Weights of a small GPT-style language model, trained from scratch on English Wikipedia.
Size: 3 heads of 32, MLP 192 SwiGLU, vocabulary 3708.
Architecture: biases on query, key and value, untied embeddings.
Training: a variant of SOAP for these matrices, 144M tokens, 4407 steps.
Each number is 128 + 24 x the weight over its row's rms, rounded and kept within 0 to 255. Layers, rows and columns count from 0. Numbers have three digits each. The size before them is the row's rms in percent of the matrix's.

# layer 3 MLP gate, 192x96, rms 0.303, rows 135-183, columns 0-95
101:142111106146132133111142077128155155117164125108063143087118115076146132135148130145138123127137113085131137123092141118146134118133147133107147133113142147131090148118120135179119190127147141113101100106092107146118159148143077124115111074114158117127165144121151114137144185093122089125
096:146132089132104127133133075130143140140118137076118137162148124129105159136113144128163139149117133098099106172115119103105119119104150143131147124124159095153136146157138089141119134163114162132109164109079090146124152113132090138145098077175125128117102137113142119197144172115114139166
106:085181132116111134110087115138114108072136131134114118116133073135123146135128163145171098119117113108096121130134117174089096141094134155140122122129129124177134139120081093162105121156111117145101133169087093126108117128143156121119060137121126169114137157094134126131136108143154124120
097:136122132162157102135070169132140135094113128117142129118145149124116100166117080093115137122142095121157084162152154111144136129096084133155101160127102131154151146105141137151146156114150148148124136131108121076130124106120152123100099191111138126176120168098136090164127141151102146135
103:151141092122068092124162105151125154132144143118126119135135123143190162177128160134150113052145105112136122118137131164130157140108148134137140130118113143127101072127148139112073139132119142097117104140149149124126099102127146125144084105139135120114164136123186134150117088138105125101
097:103131141163105136089142127134117155115116128107156134122145102110121127117134133123107140127096105093114153149140129151175107139165126127110095123103146113144126104115109151107097159169160126179086142159120124086132148180141147068077121147121100178140155148116094139096149123135121162088
097:147107102156130142068106132149119175135149099110120132093112138106073131145091127079129128153113117121114138132124106143109095103134161132104145141126137125148185144116179113147153177122096116153132124143120131134076121096123167111092172143168135154132127152108122083093136132124143117152
095:104133119121081112083098117112139173111116142095150089152146115134117108141124153153171124145146151114135098163132162101113072171101082130172127142126142123162129099183156126111137140131098117119158099105128130153149114179102132148126134167163122103121134115099138089141133108153114129128
095:125115127157146146110151127126124122135127134125103088127096110154121069100116149102118141100132140121157118117119155130113105124194113128101149167125175144100126140099156150203119151097091122142110123165089140160140083122115089149128115139131131145074152130150150122146125153153163118103
105:154164088120137141152102132134097091138137115120133092141083118121115142104065145109161154076112151115120146134136181138176144119144120132148124155157128115132136077106115130091151130144137138184119152127117160118163139192163111143120105143165096141147101138138128142124119140158109120132
107:123140150149133095120139126127114146171111102178112104121124134103113126140140118091123109094155093145112175123108170111129103099160141127106144179135168150142060125086129105106112133145150172142102122176121135116121142102159092139118154088120088123108094138140150161151100146129141127139
098:108106156130135096109139123161148127152178110145116073149122123104131146104105091101097117176122154144157125144137142132138162150144130125159147107133126121155133113152142114093092086126142171160141134135117116115089123081146116160119071175112105172091107126171114143115116132114156110140
100:121155152112130140120160152122131147100157092123117146173128139108151120140133173089106108100104142138160139155133100085133110132165152074139109098137149131130139147130142137120146125122114159137152165111093071107131138173126120087117120089125178104134173117081167151150125100139108109151
090:131112117148163127129119134124142114142135144121119125108102135062120096148111142084123148179126144145122124163142105077123122114128153131125121182155128125102138113105131093126132128095103159105102182149109143119157183114115119120048117141158154123157157131145117101144151133124111127178
098:128115087113128116125156136133134135156120129112103139093118114116133163123131185085158127136121127131112160107140141129137109133084157077088150137102133085128099157128169147134103105092131148100113090129153147085105091154155155094132172102124148131105103081144133177136122105149162127125
099:125117131145167163125097085124136096143112134132130130116141137127088137152073140054148149125160099127108102156168129113134106081134080130123162134137142143118119116119176131118122121091169135138146066119119095097140139119162156102141115143161103119107112145136139167106108148140163137130
095:104140115143180119100121120122158123128120158115142130146142147123155125104102117118106119121141107139122106152125155151076091156161120121152122142150123169093129151089149114166089121133182101137109123179096129095103140153141137166098145114115133114137123138112176144087140129192156165101
103:109078112166079158125124115122118089098137156124085127106144124084194138110076126098128143162081135113110126087117122145148129142143119160154116114139143145154158103100107159153153143121118105178170131135124127148106127131129104118157135126156129122124125140166106108097157109138098104152
094:129096172135103141128112136116123132162128122128169096095083153117105121126150112150098086115150111122128149123146143131081132095147109106155141144153136159164109159093124115134136145109138164111132092133126071133126155107102175134118159135091146151095136150182147101089108164134132095096
104:119160165114123132122114101129093107128143117155117139143108093105067170135126089127091131154138168145130101153124146151087144099120098109174137125168089140122099161140168153156141076157118142131135124148095141119119116145103103154116111158100118130150124149086114151117137159163156098108
104:155138147157111108139113083097124105115129116143143101161078103084111109112125101110095115114101094126149143158164127092126157107144155146127119137137171134123139125112151122113118131137150166143116136096066162190155134147137136113149150100198105115136107141115138090134130141161156131120
101:132098175121134115153125090183127136089148134108139084145098072108163157154129181111154083143106178143158149145133132111142147116100134112107139098113154143134096140122118155127105113118169148139110121145117124096140154147110118143159137088124117129149151095089096099115125118139131171126
090:152136121108131142100087128112122170141123115121118116137161101139098116138118123108125115165171141112086103120139130124128149160105115147110175140122171126151136180164119101138097145114138140157101155128179124172118082101105121190120102108165151107117146132082148107122105123155131167102
079:077162142133111126128157138110135119146111105145066124103123104171125130156165130138107080144099120103097141045113112145065126115114149147134149112156111087141130116125162121119114135160152126110128135162098108136154149130134091121064131126133112131118140157130130139133123128128174115111
100:136163126132121179150096085097191107135114103117121140133120124073099124122125142149134143106111137106179101132104136185115100169111151132118118109126166129158118118132160124112139086163185167123140126119111086132138137126142135117079089136114147154138129097134157121108161130122140111128
095:159136135146120121178114195152120115133112157108115102112120099133151136128070116120127162114132123127110150141128100122086095154106125143175112177134155162144105103143154163116115095102130170171148128125152119108133124141087147120127104108134110071102135099128139162155135141115111165108
103:125108183135114143092102077084124149129103094090120120130148124119094158162124091130187144096133126130125132142134121130102122132119139161116108121142107167152154158099119126083131172148153162155139172136135107163136147151120142144132131099141142113130150144111154086132128169106138091080
107:114118162118135114157125100112116118132151127111123161094170112130128078085149176113172100122120138119095112149104119133137109119135146137136168169127138127159159118126132098131172147102108148131164135124132112097126145162112109145097122118188126149128112119142086119133139173168054135107
095:121187135132131107115133139122120124089154113106150099142131122121109125149138140119144116106144125115142139146143150111151164119105119102122115089118134095115091099132068087125157148145132106129169145168107088105157146087127069136107064117107127130171124113087134092161144149161102117140
100:151121144130103145165127114140138119097165087147151123130138097125142138125094133107150113150175124083123083143147115132176155141136156116118141087131109135114126136148141152116106101129154126130133071114130124109117124142108138086166131172173144187125142078151080147134122087117085110128
087:126128133142125101155169105135101129122168114132075092101083105157169123113119090113106114126108158129179119159143140101144125099139147061130160131136112126144121147113127115136116163141080140142113132149087156145165103156160092117132137132122134131183103138154151099098127125117132107097
088:131137169151144130141145129093132102137141122151132096124149105145105086129117129094145122117196137169130090136085133130142136141152072161127151135165127134118132142123144145087140173121102124149138134148075102082122136159113114128129152130165135148162106145080150145146130172159086143124
106:143105153121117175092130092120129088135116136134096146099176134108107128134101114132118120134145149073115136109103131131159113118102112156160134138129120124141115124148138147159091119169157146150131181122149138095136099140116142097129154074151156114128158145167122108099110156162126054153
108:074121080137140118136135103091132129125137142070125107103141078132143104179109150085143134134094128137129102153131113195145181130137133106109135094159154138133143096163157135146146145130136102164163102130130119129115162131120126113161143123125103148102094151161112129168093113115114146131
082:130147121117192117147070149147144166150114154115144120094127141143144115118120113118127104128163133134131111143095191112186131107106168092125128122129139143124089156169177076167103085134138121122115124116121131109117100089119160153093118180128128148116142138130122143135143138095126142130
104:111123144133123156099128121090101131137124142126113091147090100094104123156157149098155148107138105117117162133119109139120128146159120098111106160154157186107133150099154129122091152149136089152144107136124143110102169142103107098101099146144174117112183180123121111171128105093156107122
097:111101131106114099096146116163115112112171145117104152100095078103145083163121145129123143113164127101149181111113085145124131139141117081122107169132126142151110184141100141163134126121141107165117159141122119110110148117186148126103145107127146120153139179124110121152113153125090141104
098:162109166128154131158171129106147111166140080120125118121124097091140150107093155108158179161115096108141131118128121131083096111089118097155081108123109178107146135157126168110105100106137126101133110130126140105147131148117136172111177132145147162151136177142116145140144113140125122119
102:108142110119150133127138152106181158126131130105120113154116084094090108151118145084132089120180123107148122144157156165147146168169111109128123136191157144169126131153128088153141151136080091163150138147123125128115111179111140119108146119119142146134108140134126117172142147136095115107
104:148124091120150108148151114114113094126156104133119144117086078149141146116101104099115122135189105113085151163106184133164186138137131137110134131172106126145115147175139134099086092142130126154103129090135146146122125121121096113166139153161129135089093132086119130142115121148134131135
092:159153104095143144079171130148151153109153077116108088133120104133169166125125168128122100155111102175099134146095135136128112127128104160095104118106093110092137118133118116132147118120137131148127129098138124169128166187108124142103111101158118155139166119104091141110169112143098121113
104:118155103130140121110159173124119166106135137132096128153112083102126138156130140146132085147145143082113105179134151141121121074128130139082152176119137128113149140159121066136104103120176160181082122151127126149104119141119113111117095126125120130099128116112166091150109148128149135115
109:124103149187118115118094075122105138131161093134087128175105132088166128142113115114130152125104140159131135159133091138125161113165150145135107105112103099086156143125133126101147119124165146146098139157144154135134124138104127135114138187073129161149114181121140152139126138141131086140
088:151149104131111134120135137156162138092174114116090124149101102105185134103171125116132127132115156126107113115115080129100076119092177137125147133153132138152065125097145127152141149126098126122086110150119122128130124135161129127177074123114161171103099121136122130138136104128168108141
083:120136107130157140133103116136139119144057118119095119108069137125103130135150116133150118122076109151140129127133117129149105142169144118161122147147147178125052106119151140164155138104141112094122109105085169082123152114162170164111144118116123127134126121125166120133104165144106142140
105:150099112093096091117131148110150099130114111132156117109089092138170141166139175087123128095118125124126125103164117115121083121100139151131147089156105139134111153108148128141154121126152137098061159107132161091141123118114102131128108126160114140102128118123162161071096114115109110169
099:109103110151087150135137096152128124143148161136123122110093131114144126124101102184122127120148098104132156140108127126081122123133121118148155126156143133135095145110121090091137131179164157145112069131141093092140168132156128161130088139130113165118082104116159077122157118145092132159
111:152162150144147079130094122107173129129141129102110103125156106126163132160133159113149115169107157140111119116102186140104115115102168124112164127099152072138125158129150132119125154131168159078098118131131130127122158155130148126164145130147144169125157100119155119136100083103151096136
108:137124164111079120128106134122127078112153150095143140117156169105122125167129153131138129117115154119098126095133092124083156102087137143170121124143143092152132147153105132118114111171106151162132150103124116076158118167148094088147114153162099120128155120129183133093132139155142122151
# layer 3 MLP up, 192x96, rms 0.308, rows 135-182, columns 0-95
108:128122112117118165140125145116137133147130119092132123142137116138090131161098104142179144090135149129136102178162139147126119123089113188156049129074148123117133116140169104172111151136137137151147120175123168135121117147171151137149140104110112136105134126112146114132086134142090152132
105:167104118153134126134106101103110072143157099141130129106139098087157144100121155097099105110138168149163139134152116149109117130160131168147131126130109100172145088123137160081141134099116167082150114145146129139152126126096136105187145137159171129145107142136156161119108140131119092128
103:143106117140132136095103116136143109122084128136104152137150156118124120138156127144070134155102142140153146123146118101058134101121121144165108126117175132150120089059130107099151139115162157187170130135138112137121153135144136110132098106143156107158173114139142112137109150093139101156
123:159158140148140156121109127124115171097130138143139137150114133177134094127123060125104106117129111144162097160132156119179132094079124134121133124114126104172123145095143129065088118115144139170097142137126106112107100093082152106124119140146153144112141127092139113150142145110083144126
094:111083125081141073108105160094166135112141138115120139176126122113156126135109127148127095122149076143117113154138149131115081168108167106107115077089157123143087123137130135106127087127103138138158120113110102136139116126118124162158135138107130149124150113136130115142129166099197157118
099:132183134110118120159144167147137112127133174104111116101120130109120149122132142117070128102106134140138077092131129122141152154098116147122164119093114143145126117077179112138119118132092173123119096109129140078143093114131094153162146116150133114128103094117171082149086126147109122136
106:137146156125097120108126106141097098114135118093124142118148140125151113120154160108147144139123118144132150118130168092107153103123118131167083056093173103137108086106125113099117144148094137149148163107140173102181149078150135096159149118142145158145116116145151120115122096126115109161
100:137124107097105135088156140139144114112144151098101146108133133111138094172104117114181136158132121168117084128121150136117113179111069131078162122087118165158126147122096136148120133127151133096139107121147096107134141148174154134112135111132158120123134066127160119132153171118138159119
092:160156123123124171126143128075118123120138147103153135118096096121127131157118150120147129177116089170122100098093155120137108113157147137136104146106154134137113093178125151091108136120102154142121156162118117123123158157131087154183112099119147121157148134115164115178120148078165133129
101:122167152169110137104120122163145129127147125135152108095125123097176156120128111143087115140156149147123109155132070111091098090136157131089117103115125086120162072105136121108113121157131143159138124135129146130141111098145198137137156104114174138129158110099124104159138095122158114129
108:095116132135139122146118122117119139148140133125117132155126137138101146105151136143140145165125154080128169133167087128162130180118170161086158129150170084127090120156154142141079142118152135088136111089157132104103135123138089106125192151146137129119122092136108129125096104110135163164
100:179118121164157147118167165150166161123127154133118106153140129105138154114107149092123142136115141113110152130160141105100097145167100145089156105130143194145148111132084138103109127087103163141131115103098129102126152121132117100112121142155138087107122157111090140105126134111137171171
102:096129132098100116117153105085145133086158144139134087097139115134127124097154135113135094114163156139153100131178150100147098141139161130137144101140142158099141137121127105126066097155116117147101124130115153110166151105104127126129134158108134152154127162128113068157150103088155079130
100:118120094094109117140155127134167121125168165094157110147101146120138196119142149116127088108141114084112159108097111144112156139110124121130118136101132085109120105132145161150158125154154130127121116156118120136136117109178150164126088090073125135079128129112114129157116109166171106154
103:144157120119056177146108160140125069121094117050161123136115137134164132110121134105105091159137129090145131112126102117126106125147124163147161115140130096142150150168112152126098116136136127135158115091137146129108144141119140130141116152175139137084166118118146122113135087137092126118
099:121144145115133094154091142066125105156157122135141132109110114146132090102128116114132123156120133099139146156111148124121135132133106202146117134113153103125117127152137109113071164145132175145137155133150140109163135125094074096145157078110139098131083159130129104126143098155162109156
096:117118153137130092125142116145090114132137134096137104144114141155152132139100086142117162097147119125182147137059135101138108157120095157162122084152150166105152140154140185139086118136131160147110097124169133121134115154124126100137104139124146119133101147115095119105108123170170096097
103:130146120143107117138145127146159131093154121180109118119140119151110132113169131174123174107119096143115117125149172132142090139103153108127145088106144164120111144112121129162125115139098129132163129210102059124133089119124156147096163083114111112147135141116110129118121138114129149086
092:150131122086132090145141159140120087097091123188175135175104112124122164090119123078152136121141154096074105132142116092113114127121134145098137119132141136147134117071114132117131066115150177131121158101114128144118123100140148095135159152131124116139113145142138143114116158130089104126
104:114139125065081114160113174135094110085137098093125125107142140140116156145152156139175137118118098159112140160125127146138154171138165154106122103094149124175109107148113151114142142121114103105129122126171129115099124124169112123134158126157139123184107107121136093178117125126116159120
098:147142104130127162139175098124177137132116142179095129168144069118124136123150106137125109104120110109153158090164129117124137131101157158115131163128131161116106101098119122129128136131126164137137150120137147138083090096135084103117147158122098091166116084176124161149149115148100124104
104:062137140135154154104121146098065122125158147150164142162120155104103095126131106123136152142146121131123122126153109149118173136123149134166091161134160136148105109107095154131126147122121159141072112113102139141108166100099115147144114140123159171138133138135169153107117179104103119160
087:128159146123147116110146140135101136088146106115144133123119115088163122117125133085109173126101127122132137146168122108125121126119170096149096174135155130133144128124164103124139178122142128070120172091144082122112157163090111128079126106162112143117100119110095129139130154102102153180
108:095115134129145128086143149146127135131115155106150143130143141141123135161085111095138130113111134128161135133108113167134150143144071137124128114157150081103161104122132200110144157165137139179141137133124115109107095089141135087155079164116115094134129152142157110125114184134155108108
101:137110117117140107118125125160144075072126077132124114125117131145159100107128119096097108133129141132106116133129090124158142110133170130151110118139138149145161095117130123106181158154095126142174109085142128203147154142124106114139118122117178165096141113125119157137121096113093135166
103:163132105138132153155125096110146135100160104106100147098121086146172154121143130124146094139134108111116143102144088114117116155121099154161149123124048145104153104149151113139158093144144127139143119126140093113159169106109126075114106078127121137130126070143154121149163111129109131118
106:162106111119138109148101156149132116055108133111119103114163092162139155125179135152176158152093130134130139137152134125130117123136152125134117097148144140108137150113130145122080128146163144145129058084123086126115104116121137119141134101138112138116115151148151174144152152148132186161
104:145137109068117149143122125099080120127136125098137119180141147159157118106113066116112161135123162140113132180081119083164098135161126094147135134176144157121164151122125108114134122123142162141098128130143149120108120128095110125084140124098121132123153140146159129098178119150146116107
092:116145155114128127150132123146111151095118123125166117118167135148125144115168114122171130099133156124153082139140152092095109125130166116132133150102139131109095111141137124100163103063072151123100126184113124132116151168136095107123093110104133106110119105106168111134189123171132114121
103:124096115078109137149134149154078110135192128117157136152143140122129103148082094107098136088144126124117098105113157143118164116135099125119056131128170118131125116131127157094149145154141128138120166137077129121152160120121120148146094128125119110125099122121136102094082089095119112154
086:149118121147113128055121123133128074158106145126143098117151138110146110124148167112067136137123143129139160132126157106171127151154136129124157121128143132157123118166165124144181130125160124145125130147120098159138102128123156132154086137124173127127106106103152156081116096114086078099
101:103143115107106140095118096119150153109158137149098153157135129157151094123109119102123122149079153123110139142129104116146164154136158127189096126127144117138199117132142092121152140115156161128152095111122151151130160143097130118160081129134069093083115154140147128153134098137111124111
105:109109110110196115100117149147162145134122125145130129162146139107137122108083104067112156121132138116089163128157163137165151155142152106148156147130135102158163106126126151101146157138113101125137111137135122154095085095085113110151126098119128101070143138136121116090127133134079113127
099:155122093136136120146119147133110079118150115094134158112107090096123158123122125102165157116101145098118111127180110113113117163047116128130117129143115113120164095136137124104134138138118143095128110126114150135124107146146136141093149124151134047156162111122133068156094121132132101146
084:094115137151170088139141143161131137137115110136145115112160172123152107130162091109136125112151110130165079148125180158161098149099171101105122154080143146131111131138161092132097107135113112102159099148108152085105119106147129140102129116174143159131147152155137125113138118083153137142
104:110130139172152184133116125098110093153145108165124116133111119114112184077118147154127114130086102095127100119136107155137133105092124113110122105110129103124130142111090110100106111125147099108145096110114167161142125134124133130080093117132125172143188126166113065122119136116140132107
091:146181114151163140153114090083146117109125152125148132095153112096114130131126127121160129138148140184129115120094093103119108124120099146132149137145130140148126130098146124108125127107137110109167067124149168088107137097135119115089155123177125097102197115139092150164148123132120156148
094:121071102163144150121118127156129146113129100119145141154147102120139136130085158113129152142083049118113102138152115107135125159118088140121115123168143128097148149194108141144118098149160106132147106065155150121122127174117146101152125110139152138128119134137111150121150126094153117161
101:110109115102150112117137135114103118149108136094122163153117045117107137121121128114136134147141172122094124120101153112135165130132143115110160131175131127181118126110115102101106119125088126081101130086147125105178141153131108123140138138128135096168188123169146094132108117156120093149
089:191151149112125135110114135124151160162140139106115146109140135117102153122145094159120153160155122178116126126161118122105098124132123119150151131115110103126074097131089148171122134154213121116131131105125137118145103054158148132133091111135107127171145102150119138133124110132118157135
098:132103050129099158090127085141124104158124139120108131172129188122131162154141172152125088141096086118112157121107139106127128119135156130149151125130161094097124168136120141133119107141138084163146145156116113151141107150135109115149122084107128135164151114138086108121167133125126106113
100:118117143129107090133152108095151158143156142124135145102112134155114092100180135103105145137117127142111139110123168182108130164154142105186116133128111149127141124132115175154093108159153122096087096107166109124153130151164119138114173136098091121159138156081129150118123124134155102163
103:127115121076159213133118137147110131114109105158131143076141139142105112144096137141100085082115149108100168111141132080094113117122124152163117171118118109118148142085129125128119114134139122128133096158147125141137126131141119111080154148091147201146115124110123135113134146151118125122
092:131133147094118136149133127142083114146123133106115103155118096161104122124108075100120131135101118151144100137148113118120122140121148103117133181122110154128153129169182089163090112110131139123154106143130113144164160109123111138089075154162114114073155094132153106126118098121099147182
098:101133162167165133140146126121181116118105067130147133074176152106123142137129132079140120175114140168121108102152142101112110117113096114106107149108129147127123143106149103147153120109125154120103114115145143148124145154114094116131093078090132078113124093146108151127126136113160088149
110:145080135124098166113148142144111148121138115131104142186106102110123148127078127170112104150126139156122115145138135133116127141181142158129129107118097104135148092149142125114122182141117170117087125116125118143157089139123116140112157168115140120100179179100121160175131099121113165141
104:123107129127167120125131136118129160164099145094127103133132138107138137125116155103126144168135128148137114177150124174082115145097173122108150109115088100118139127124130125118120126137162117122123139083180143112083121136132142141163222135102164122107124129134113127079128107156173139115
109:095120076093103168133157162128124151156113152119130162096158119120125108118094149131126190105150113151110137171113122119116124118137118091082131125128116075108122129141111120150142142159138087127152152102119157107131148118134135142133123126121125086107157170158089111160130075155106172124
# layer 3 MLP down (transposed), 192x96, rms 0.282, rows 135-182, columns 0-95
109:137162126142138139155148129115158113132082113127102149124134123133109157107134101096164102100090083115120159118118101124114096141121154139152091138132145103103144101144110083109144126154092154118144109129152106122121112111165127193134132163140123157128166156136084127076127107139138072082
104:135108109132118141105170088077163121118106128130100108134135125125113138143135132157102144137126090105121123142123098106141103131152108146092119146122129157156107146101149114151167128145165118160155092143082139137158095131063140107178121137161155127114106102125112090095075147169145161128
105:169152100152131120134127119174097113144129118123154162179138087091150070151124119130143151125114138108124115141137095180095103149163153129104095171151134149124122131081100112121120146122130115098159073127135114101120152095118163149151148097135141133110106180099110131130152143133118136109
092:147094117100143154099055143131128125126143100085132138143102117137156153116078119118103129158124104142119149076101140142105122146134169144097099133142152122102129105128146107164123117109154103103131152124114124160093126149183125168051149150121149128120123157152122140143100122164129125115
097:101087128164146127134165096163130137171149111131123157157101111143138127121122163128134136076130138161155158085118145096110153097177131146111130163157098159129107144109126154110116127187122171156092127131082132105112132130119116178138113150135142132103150104118186126131145137128144152118
097:147139100141131120129092161117123163150152132121092100080147150126157146110099146140146162083110126093093135140074159145115152077157140127122144137161115100150157114132105136134128104184143107119116151107102130113147154119122113155154149148156195131118088118144147133154116132158121129087
101:126100137106123094115145162134164102164145139099103121122131107129119106135125189119112160117125112095143114127127159096128119114139139149134096122155117107163123107139096118118111118128172115117159150149144128120118142153136122097129129166113076135154168125118209144090162093171110076147
103:154122089169159110136124090113129151119131090119149058148143125129125137108178126151150135116136141123114141139174108125134080090136094183108110125114138116167102151174146096112105126154117125109126153146133130168155138090128125136107164129112165116123130160151133105131108122086142104169
097:094147109109117127122066168149147144103121132119128112127178139153127150117119148107091161141123145094110102159131123172205111155109136135127156082087139129106118126114142131124154167128151174103142160111154154120104121118107136137108120118137104110148091132150092134122139109150114184121
099:118158114127080138151116111138102174109133125125161141133088130117130141160111121073187174136141145116143146144130151143132128119088105109152149130143107153115089150099105154142151128073076092120128143123137129126116106154088131119135130116129103135107144097151123167190091122138101099109
114:150107097156121106135136162119137131132133110127126143162114177167137146134157176056123113089084154134075119103138130111147128149112179089118134132121125122112139137110149118143145148107188141117125155142118104127104143130154124112130144129143145156138085144100179145169131154102165106109
099:148156146151089129151159160122183119156093131113126168148105115093113118111106124119112116152130129111118191152139095143136132107142115118126102154155126163145138168149076105112071128130120157138137093104062144118128134109116146116134132150133142139119133156159117172156169108101132116159
104:109117150109116102131105175108135113113180151121165162146131134145121116133172156152122149118115132113075148183146149141147125139133131144099076141153158105125133138137147081122093121117167098126157138134175143143130094117105185113160115134135116135135150126143135138094159086133154167159
098:169113097154120107096131136087136105149157172122135169127114091096099120101145128170116120150102156131097109179150146126119131132119140109139109170149094096121128119117119115167144122073117059139148150136102144119122115138103125117135166151129129119101155141145121120095168149109096142085
100:159077137111125137090093129100160127136140120122090169136148127116128115168113117164138158082132123143099121120124135145101154085153141127120101172141150140079145166116172135151125140108119134116091083117121148131128134104128141133175131121157132134120137177069130143119137096113085085122
104:136161134145103146078197111102116149127087128130127159167091125084151137144120099182114135125117127117146142117151123141134143090150149121100151141148136172136150183114090129119126109112128154133069147144089163134125115119116098110133123151148167122117111098097152165166131138135117121138
101:114176184106140158126075136144122108152163099123143085111100115169102159110125159132081139166113120120141114147094161127136108135169111124124188123124099135120144139111140157169151083079140131149115139143107131123081119142153152097120165105095129116137138113128134132118142135102116121119
098:085099097135126145096200130123129137131131086127124120120103102101142134111128157179135107111128195079095144129100115118151154091141152126104106114148111108118158178122141160161123103135139124127119135141130133162138143091074116082143103110142160142125127158125125124105124137115117171113
096:104120132064137116134207147116144114137091151149151162139106104151137168120112089082102115159106097087113134123093133094112153118115141104154106129156104135129134118115159096159109116094146107120145148106111098152086152146133123154117102114110123164114152142131129123122159155139167134148
095:160120127123171115145174126102141122157126133108112123161155141140132153116098136097167156132118103107119141110119093120075126131116147095108111190138104144103158106127135110106140170129158097148121081111127099107148146136143142089112151157108084112191091092138151107138142091135127112133
107:149135109090139113094074121095148170173136127136140172129129170157125103109157088081179096129144162119112109126147152096167124140141126111150094115110143142147106123093144134145102125102130130098152097157120101124136108122157129152144122101147151104114082119181139153118133097106122117114
107:111140090114107105101152159133154127086127132157094160145092130140119131125111090127189146122110098069068187135172134171116118123142151133119120159147126106160118136127133109154146093164130102116108107125107157133096142117113146132127120125176158137142120108135109148145177145137143143115
100:139104145175098118133166111149137080136121115130126099112124140112147120114085155140119119140164161136101131114145118140082106105143137097162171168171126104154107130131113146126112081153171156184118093133110128150134136109073113147117095133139129162122122096127169108116099087137128135104
100:094134131122121090150089146152135129151099135140175110132171173137116147154135176128168140102110122101088132114134114119131141105153135152215155109168124131116130087127127174105136074145114135149126136137142122137089126115123153129157134148142145109162125146114129099109133133093134078139
113:142073118111127120115150141103169172151117131145101138107099127153110115103124112135121104153091153076158141090138099149138133129128167176118152112127123105106144157118149121142131135109121174150113152107109105107131129106170124093114087145163203134111115107165135138163117151149107154126
098:165130129088138091145100163094125096118135155141184134129152112101152182151120131138079129108156136128112097178127139126129164171090115119113145129136132133096169128164098142120100120147147080122097122154140117116157099125091097102125091125152130129153157112111151112146149136110135140093
113:131156114155155108138127121115164118112111147139126093132083106121106129183116150106125137109122097126164122101151126116155119076163145117106117114148107134111160106133159164121100184107137170121135147100141087089116116153150129136113112113180132102132142150145111117089139164190125154097
111:152106108146123133136068138130158150141148174156126101066081179126127125133153163143127144152149181156131134150117154154140123130137093119131125157110113151113104115095096168148116136123148142110098157147146159139092151139127127099152149096107137167107116096159131102152124170133109145136
097:115125128100145103150140135150115100177088076082163117132126131111148150138118146104121128124151150098117102113121150067120157131136124106119117099155162088152133122109144091122078091123136100137147113125103125144138147112098161123147129138129098151106178101128123127090135150124180085169
100:176136100147136088090134125132120160154102114153104135130134154151087147102153151129113145125138093102119122127142179076113110115137125107124102130134155147128103105161086128138121124132086083120120095179083152117156097116153148120133115119140170178139143108110155146141127168093158130141
092:113099109132092128122108153097134120143157132147085163141094097071162125156120164155120117130121170132114075164132113119118158093106088104146147151160101143097152120162140149153136122140110074100103140121122126114154145123160119143165136137167143142146144131135151152158116137102110106081
094:128083101188156137116176090124146148114112106121127059106132111128090112123146149114152136101146125137110151113133106125158127098139106177157167172155128134136069145105127152132158135116152185122104161138099125101119135135115093104119144134113166113116143091119126133131104148124120142110
105:130123113104147108105140112137171112137142095128091094126106097105092117109104099126171123119090140190149180110194127140125132133128145102103158123168153150174134144094091120107145143138139152102109119155162123106109145102102147099131094094122129132124121128105149114143133141106126098170
097:153131153117133086142092107128116165125124172136191128101142125138139106109138121085107092178140122164125124154133172119152163182102130111105089086140135101119143118107118129126123163096106134121106133137105119119133111121157132136185095100102136137093152138135171130142109147134132143178
069:140120132106094085117014130108126131126134091118132123152151158125145174160117132127159115133114144122116173091099083150114120157130105159120150121134168118142118144129152158135149100166160097128123169135117119157145168149100146141111108110146156115127142128107145107116116121134136119137
106:114121109124112132142069148113141144103155144107135133116135121129109136124114137109113094126129127161138135117089128155127179103134147116158130072123157126134141140068165147118137178093093134171125083140147165138118145128143159139145081120149142156113154145159078161154133144162172108118
100:113119133115155146144120120134103146093109161113156139123174108151073133127150160123156107134100100130098113153115141140126179158140140168120162153102093109093138104156139090140134140155120135095175124126112120116148087148116150115151097136127163132140088103141131169111119135169087150179
105:128137123096119135132113147127107102147195153076128157159102141135125128145103118101120140136133165144128141110104115153118125087143104121126146185141121101109145095084120133110088127109148155100126122127128106078113153140134118123129133139148113122121114220135093143156114106120149119071
094:064124100113097126130101118156113093121144113156153142143103149092127115134128074134118137152096092099096153125123170142115128159120146141092110118118137102156123144114135090160104092175119055158141138085139124170111120132128153142118136138133118152134119109095111146132143094142107151166
094:116125127180143158116129117131148114102113115121141108145097124123124151144137177101088149077115140117094135145139137136139099158127130102054115125125082126081137152132158154147105173093137163113110156150171113107100125107126124141137135115124153121172100110114131148147075163163136145122
098:110127098110148096145109132180107153115174157132145080170122137126123101138146159132082157126139115122114138133139144140126145174115136106118107124143117183096145148109124120122132170119116137160145125064154145112159105118127143109111137112105122066122088153118159125176126153137112174127
104:119073148134109149099105084133154113108136107179100106063141118123133134150142148100094189134138123148150133124130120147123120143132157090112163113146117141110130125137119178123145145111115113107111094149129141085164166152131126154103097166176106132147128140114167123136102152104147101105
102:124114118112142125134119116136109100120096151119131130164151131165106056130158122121151088129173139196119082155131105135150127135147106142153095115099080124172112114124141137119111141119140175121181083110142139120147123116139147151130101145120102120143110180135139139158122162144098128100
097:100116097155121115138165134097143132165147132135134143130145132133116100084127131139152135146069081176115109161134117099119087146151116105107154145093115143132128100176102082130126117097152160108100089143158118119126120125101078110121133162147128133137146139139139151176129115134133085074
092:074138087107155157131113090083114144133126123131104103085155150128147128157122144062095134126151125125173118134167127102190099099117090133110089098116120132102127143105117150151118159112104148093103105115159128145116100118175126116091134111099106112124129149119141100148131138108131135155
103:123151172102127123141144123102107083136124115162127115150138147118153129124097132167167199113152137109094146162119091163121134108166089119126099110153127138106142171139114127101073083108146114135123149126121111158150090114121147124152095140137104124122136125107126141077115084114094140098
107:176164120100139157127109152127071119090128126157102141140132135134097126109155149147143141127147127107118079164107098134093141130155117162127118131126143126153094153131128133135070106159178100106091131139119147125174103134116110152123130170115142153146069104114121155118115084094106115108
106:153158154114161087108158072106126154137166124114111150104110115129106079153139127118103173120112121106077127099165151105133117112162149140142126159150086102128099117154117155159131158088171143121111118145137147169103143157132158115117121101130147104110146133118178115117112148165114130117